Part of a small language model's weights.
Size: 20 layers, 4 heads of 64, MLP 1024 GELU, vocabulary 4096, 16.8M parameters.
Architecture: rotary positions, biases, tied embeddings.
Each number is 500 + 25 x the weight over its row's rms, rounded and kept within 0 to 999. Layers, rows and columns count from 0. Numbers have three digits each. The size before them is the row's rms in percent of the matrix's.

# layer 2 MLP up, 1024x256, rms 0.0303, rows 659-708, columns 0-63
090:498554507510501480576539503511488489498528518474541476488464509514481490471505497482554492498470514505533494491524441495511495504514498500500489523498548493485452476508451526502510517504499501
097:518489526452525471460497498519441497492532477527519500510502440440517501498483517521538499527467527508519510505506583504507463483505506498489507521495510491494501501506504507514498520492541475
108:464474520435478530500508528509477507507516526464476512496459450471523467492514502529488538487500509488480455505559520532505504500499542513510500490486498525447483531491522513512469489485491485
091:488523485511507516495508422456488534500486498478514504538529537501518493496526494448482509493493497484502548454496493515485532462482527493527490490469513483498530481480522447528501467506481507
089:475513449489498507497493463536443490512484500520512458524499519537518468499496492499509512482481496486489474507486485474500471499497501468517512494458481491498472454474498489465518496530495491
096:471541492511497439495485494513485454464454503497486472488504501521507482529538495472513508548515481497468535518477502489454494486506471519562530505483494474520477533505468527545486498521493488
105:521524503548478526520548519559543550496518507509503462511517503539501507495523454502502509517481516484498512483522527467497520513526507526494560445547498502518518524483528472529520512500472512
099:499441501491420507534514506511490512491495509521468461508483501519537535475492489502480489501507491529483512456527498503491549434444532496496474499513536493468513510540487523493527489495569485
100:496488475520487489511520515459512516518512492511515488469493470508484478467519486494509520498486532470463510458501499498501518544538522528517473503529533467506496494441484470479509512559505524
112:503481498513482524497491504505536500466524473484496520503539464506480408478530487495500483543498527476530499441505521486495520490533478520534493479509473494481505486510509519541457461517504505
090:519474554492513465494497523492493491513506490504548479532513489472531522506545519548499520488457478474490482507521512487455489552527543478485501509503446541446486519455505504496568529525489531
099:489520522514484474516459519513434486543500475480489503478505475507485498513485539506499449475503475495500515518430488453490510524513505558500509486499471526495458464465498504508496526482476531
096:492466518488505475472546503494439539473520487481506492506523500514442516497473497499526496511486526513493490473508460558488463481510510483508444463524475453521519510517504457478523511486494512
102:515516497459512515478454492481520470477519514476492493524520475466497491531495561501538487473483501483492480505522505456514501514472464523490515515489447490552467480451515521493548438567522486
108:520471521472501499457501458468513501520542522529484487515519488547483490544506504474517500535520524468483466526478542538476518520503499483531510469538510485465444490506516524471474506482492477
093:497526472511524489520487444482527493480520506499511471473551497477563528508510463565517450489488543525509481515521477534514511478521505527531472513460529486508478477506492511462521485556513488
079:524465472473474460519544523492517497520492488475498544478477527521508525527515457495509522497492516515460519514473487444486526518474506489486493530508474504508522533503472470524468536489503550
087:525504494523548521496495491476486509515514536472472493541495512492505497482527536528506523534531503513512486467493489478521516461460476510462521541506457518490508491507518513492504507474527511
107:490471556527480449484480521485460526521514509533526507473485490503501500503522499499547507489508525510502494531474522494477514502479470531529461499451494493493522523524484489498510475486455490
115:532484516530514503483486553475533542477493507485498525529475457518517472490451517504496523510531503494462516489465522526486530454504539492484532503494530472533517500487519502474472499479528474
097:467530537534531468495454518492526497493496468464484527521497499494520487503555513471565518527497455523529510510502541505496507484479509492502501528504483498514464500512482508484523538504468547
093:467522504496483508510502513463485487468526471504509516524476486480535446478519504511478494515523478499484475477493437447454519492497500481489490483521495495452479503484514518513482487467505455
101:510468492503528515510527537518521525517474535469519508506498489528530507535452449503516495509522485466523508489517466461521500507492544515490489505507513481518459523472507499501537513503538508
112:471537536488471525487457490491478546468524546468511508516507516479518531514513478494514517468480490493489557502514539524472497500504504500533508465540540531527499515499490512476504521494505485
116:537503526493527526493492503478526475478510503494493513539513504520525506535523498453524498515484551531515459487500489498492562489488512524514547511525504537468522491499491507502492506504499506
096:496497521531505504514493470518536524499570477512520503534493488455493514473465484533522515487495515511520493506457519480496506476526514494514530512499530465513478510505500545488508509514479547
112:525552482499492445473520507507490505507508523496465506553463512506482491518484503513517516486476573487490491471544504504509508476505487503466499503521491511498466506478514522537479469506478484
102:520492524514484512486497520477471517516522510517499504517486510505514502468465475494500507507452515474488514478454473506507516558508530551481506481507510467470524479536489471496500486488514473
102:474508482507559477495480554495478537481544522464500497503502480497472481530461509513519513480484484482420452469460479499497494467548460480498530472473522500559455477508506468505529480454500513
102:521470502477495496495513512510508516512475495502462535492532486476507527459517528455499496508530483512491494479523517517502535526501521511481543531500545473549478470484539543519530478473526431
100:473495504519528533506470505486546498490502508465497476469470493479504509485508492454516524526479516491514467481495508494507500499441484541497510484498484488576503490522518470522520482476531490
106:516471457467449508482522538494479477513525538542489501459471453470472477435491477483497534520506482522512475521502467512519492456512489491456452490479547457488490475487483525485506523475485506
097:497483480526507498499513508496490458542534502510524501552555541478547462509450515518443513511533526523508526536516505479511496448524539486492491524454525541495501463507507494485501469508488501
118:515477450492463509510501527508542490495490523482497549441496498517481496544474498495535483468522499503518466482537464435478527535527515484483530471486487449453474507473486538519500455490478524
092:509471482556516555514543466499490528498495515474488488512516457495464526499486481544515517493488510491497474560498503506498524486452501518497503456504511505513509504526530466484497481468495484
092:455513491511474510534516513500528494488485554470476528499537526487467452489521492487476515507511506492491495513494522522530507506550444544477519570502541483486484490518518475498473470476510529
092:466448483504479490506467506524517518503455467511447516505497530507512474503508502529469502478474519500467493484492508502476482540512494504548477465547459508509501510486507495507520540510467462
112:555506510494478500489482497510493514499551485521477449528512533475512498492493503452495495495484549502501496450501528516489541485481491510507444553487491499515454497517525491498479487500488498
106:489468557535481503523493539524503502505492500503468526493508491497474505502498516466487542495517541497507472499490499519493487509541467515500451533445477475497482463487488507545514547488517484
114:493479505501488517476498494479512526510489481470533507467481483530526465480494439458512515552470485510497479497540535477484503519521481498522534523488505467489512472510524503517522496509509502
090:498483480480529460486513511545435505490471446474514532509493510486499472495497497468490480520480478536483514481512499505522501525516558515509504498460509465493476515487520476550517510490508504
094:512502493550475535470463489479473486510519535526519486536498486492501495464446515462538494506489491489492459448544538492505440507499504522528482464493486562562556524446486466470542496487447523
094:515456510489448506491546479513494507487493495484517481518495533495507462485489517528512476505483458483436484480514547479505476484547480512443494509508560532494482474457492490503469535465490502
112:496516507506465499507503474529546557478537438490520502525502498539506537471486454487504495462467542535487513522519495482450486464478479483521508494524519513474499452532505522494535510511497484
100:537483520534476520501489479477540514446467499496478509482500475473518526482497552517510506502499489509476475486534521494495479485540482525525527529481510480505520455506522499494462475485531462
090:508477530489469473488490488516490493493494481536486535468473507509527466514506469487518509495475466534499489452462511489442492528559478506481469483564522481465492497512513500558526499507482441
092:522491499534467494484480508534469506519530506498530536467490511494531538503507515497509457502482551515488481504484514436484489485482504541438497480485528487541485508501457514482485502494540492
107:514481457502509523468496497524460456527514486490528510459490512530510532482504494464515512501511488510496511495479504498460518514482483499523511521543487541486492483489479500466489465447492522
095:493518500483485498559497508504496465482495537509505499488484525487492492509470496546472551540514551515524478497504524482495520506465530490495526533521502523488494514515484524554475482521515505
095:492433486522491457513491528485486506483454474548478459456525488531521476535520515544507478508453498506529514480493549488486497449506512527495476538495549447460545496545471461524516547490514486
# layer 2 MLP down (transposed), 1024x256, rms 0.0228, rows 659-708, columns 0-63
083:506512504536515439492508496538497526520496540452521476501492529488484481479509495534477497547493478543510513496496486507510462485528520510512497519486515447486511502513472491463490438511495494
093:486552480529516497565481485481468498501494486443511494498516525520467481512532505488499515538530497471481538514498490494507525524499465469505489500451488505492494515504513440514501478475472505
112:478497494486468470528500504489518475473468506522472503481534485530518507508542504527467498516495484506550493450483525508504477522491517529493487487504483538508513523483481485473517462528522489
094:498516479498528544526494545509494490478538536469500523462470505522441502543497487486528530502535519488473469547492466524495521506535506504528553447470440487449470507519547486544476549532482480
087:493521501486488492446464482504513520468488491480500553463496511545503501513498512487460511511492465488484535509509493483534503446498486516528548501524513481499464551523466528505511456479514500
094:512509511465492475502539480437520531551533513467502498536470517549487409496516500482483486489470525514498497493497474489478551537544486479491502478495490470484524540522528494525493491517539508
097:503477509487523525479495522469496460536543511507474476499476476470463480459501521465460522498496492497517525510501483489526480457489496484498490508492544522519479478492479480512519541509500485
098:505528513479496467469499458543475489510512493489504526532550485533469506490496467516522492505480488514525486532497522484489490549509511503500481470484489457503525497485495526478466480479516491
102:512428472519475510514515499470523510531538495481476477471494448459486484496469524493469519483511446487504511534517549494473459504530512511513520518491497489496504482480541525491514491510511525
107:510446495481521499532494565505522526507488510480474475485500497477518527514520523496538568521524504456513484506486492493499498530507460484512522485487481535536497530466488479468485528486517476
096:505481513538490479516504469492507471504478526489493531497520526485499513502482499503532504492538472510486504528499478487530494496503497499501501481504448492520460512486489509524519508458515468
100:534471473473510477514516452529489484468470527539514473480527497546486506504529506516492514506511499471484540526504495455503528505470481530459539479476520512513506502503464491522498514480511500
100:530495485488496489508519454483462494497505501457493491520497481507505515521511522523472469513532495502510473530459479500516512515510478505511463512565461483491545511474526493522512467537505499
113:483483477471450518453482518518479476498450505533481508516492494462490502511502479505488513472468487484540511479532535508484452465515553480487485479485469509493484507499493482475446544501508492
100:490477476501523546540526501503559463515477490472513545541517521497526504477474535505517506506469528514497490480509478451578477494484532517463517488530500494511507481493488487490536479500524506
090:487500518546461500499465506501481512482538490532497458527490485528455502513459495418547488483494469463526497502527528502491507535473517448462529519480519485505467460492508505507476512478516503
077:532492516453490533523492459516546532540513521502505534477487515519486479484556498475429487520502489482494526463502491518483533483523501514485506516487498514497488524496519517539505499514518521
092:450481469488513548505495530520469486498490536531475499512494523514483526483511447539499513536518514488496493476513485494492508513519502518493475489479505520519511510473503469522501512534476507
108:515527468455537520451503509522515492508474517500505485474509482514538478533521509517456507490498504514528492513516468518471501492536527485535514543511526537520492525476517458486525479497456539
115:556486505532512484528498514482467498514517518476534523522440515505503482490524483513465548459485552528500510466486480534483503477502495502481475517463523487475501520484504479502512487501474500
100:487517484531481459510465480499480489526488507522521520493497472504483530456517493500536559515460466504492462450465443495485467515471513531562551523486488536480501489489433531528520492511463466
087:491511479459547517473543523503523471524492462494475512452459470507488524491466539519486488516534542509502498482518484509533525484504493484525505529495525481502475542503491453552476514475465475
105:491498487529500496548490535471521455466498466466531497488538514528458516502470479527507474487438476527471464498511493452499504467468508495540518487459486533508466486520483514493517475542513516
110:484511512399534488517472521522510480554502508547488480477467474508508490501483499479453524469475527516470509493516544527506488502516475481477512518483498507470497543523503488509513507491498456
111:513509484492510475488482506510450465480471486498500524445461494480528475438510493515488517514496521514453488502517431484478510516508516484514490477453496498506500476445522461546462545480530523
092:473508517514515507517502518488492533497471537479502483522480488470478491521504518485501463489507552475521523488522542499502463515468529531459517511514496505533488501530500453502517534502524496
108:516506554472515523443477488520457481501505464499497532462487495525472536515527478502508485498492482503502464491525497519527495501524496513528506506524495499543520528486491462501508486523515521
103:505480485507553475518574508516514475469513469510477543486505535464477470515529461502477460501478515500497463522558482486507484515556506509509502543489508463527494486479520524474485470492502524
100:486516500504481488491519483493444491554460535478527509482475544504549494548570476510496513475482490528489500516499486521490524550494504517472496501522497536497484543474486535501513531506507514
097:485489480514524512516482509474504504507501539434513473454517521505475506520516480493519485499457485534497513494465519495472433502493504534537517516504560502472471468467540514482526532518462518
099:512481531507517469500454494510527539528517498505514472474477476534502473462503492524529493459475483497487501530500522522443472536504485538509471515537486495516500523483486519464468481528508502
101:480494533448478455513508497522497528513539529483506537492545506446443523510508536474510520513515457489543502455573492470486500497507514461540497469568503508548507510459491543495546468481533499
097:472465449464490512475475504470483537486490497467493512490520514485502528481472510457473535555484472502509557543499496489497488511509482496503495465463514509518491525467525450517486479507499473
113:511503496510511510526472459484531464483546522529441486529504461537507486451487514482541505516505495476451531519469512489476453521510512528500485526455495497483552528500494522481533447468506531
090:438558492499476479504541506523508487467499499521479497533515502510525486517500511528500488523500493474530490472485480512481497464504503505520492463528550540475523526474498492468498511500521502
094:486514528505508516518553502480502503498508537517516466528467507500485499538469493503503511485508497525537489529455534511520533524502510504501509473524489552534521467479480481513469505482552465
104:517522496479509485521462473457531523507526515533482512514485475480505473469512494548527466521514468495483508486511487512503491549499469466476513494495529538498524512529488549485473516492504465
109:501490467466500520497485503472495527515500515497520493469504516521511488487487478454486516508478500508490518538529473491508503482462502469516514532491533511454519487490512463496496503473483563
104:565532483453512513475461496454518499521526467480469495501465504533553499493472515505494486531514458524496515516455506515502506518516489533501474500512543528493462489494478509446525477504520553
113:477515470495515523510517497491515472562539505484535532504513491501493495535520503548513522505462452513513500466483512483522454515504501518488496513514504523572500489509510487493532550476496531
092:530472530487497539494534521538516489518438524504512561472493507497484500520493487527479520489492496510497501492509516505440471501498483486485507470495471512460487462557504509489495541509474496
099:486514439459484466508562496516499479463525505528516533493517468509512522510490466485507471476536474468497523498509506485505504475494473493469483521450542461498521491500522455503511519514509489
101:519537510473458524452453472501524464478490493488503503495468512496494520485478506484456491540552528490491553506464486507481491495537513502533532517498521534503523463513475539482504488482496477
107:469482516479473480471486528551520486499506534517506519504516482499482484514471477467547485479525498467501495479488517481534516511508541496484449500502486500506519497460508481509475520477462540
108:517543467502544473495492549476525481505553517507486519546482480532505529463528481505510494470494503466493503523511475511475487516492478489503499504498463540476537526496505488463490529496547478
091:486490475458475503487531537461536481527501496479533472508511515508492491482532500499468520523448478489529493515505564513523495470501445480467511439498503487516508515523478441444475552485493506
090:506452506493508521497502456475441512466488471510528495479503485485503457480503498495482473516484520503497504536507550491487511516485530511513550510536517484474481475530529479482462497509583502
107:502507496514502480436500499522510490503519493481520482443502543483512493500486498507527499540494500501503514482562501498500472529469518522468499525526510471489529504501477498515491471509443513
089:526458506517476470483499501489500545507492525477511482505528525484523515511502490566512442497472515485421524511473521488499484489506503524472458478487543462509501485514487506491472488495460556
096:524481529501497494452465546479460490523494493473494481485483515450510493444497513511458503518512497491496507544498507509492509552521512499498467522515483576513500495509514511471509507530475547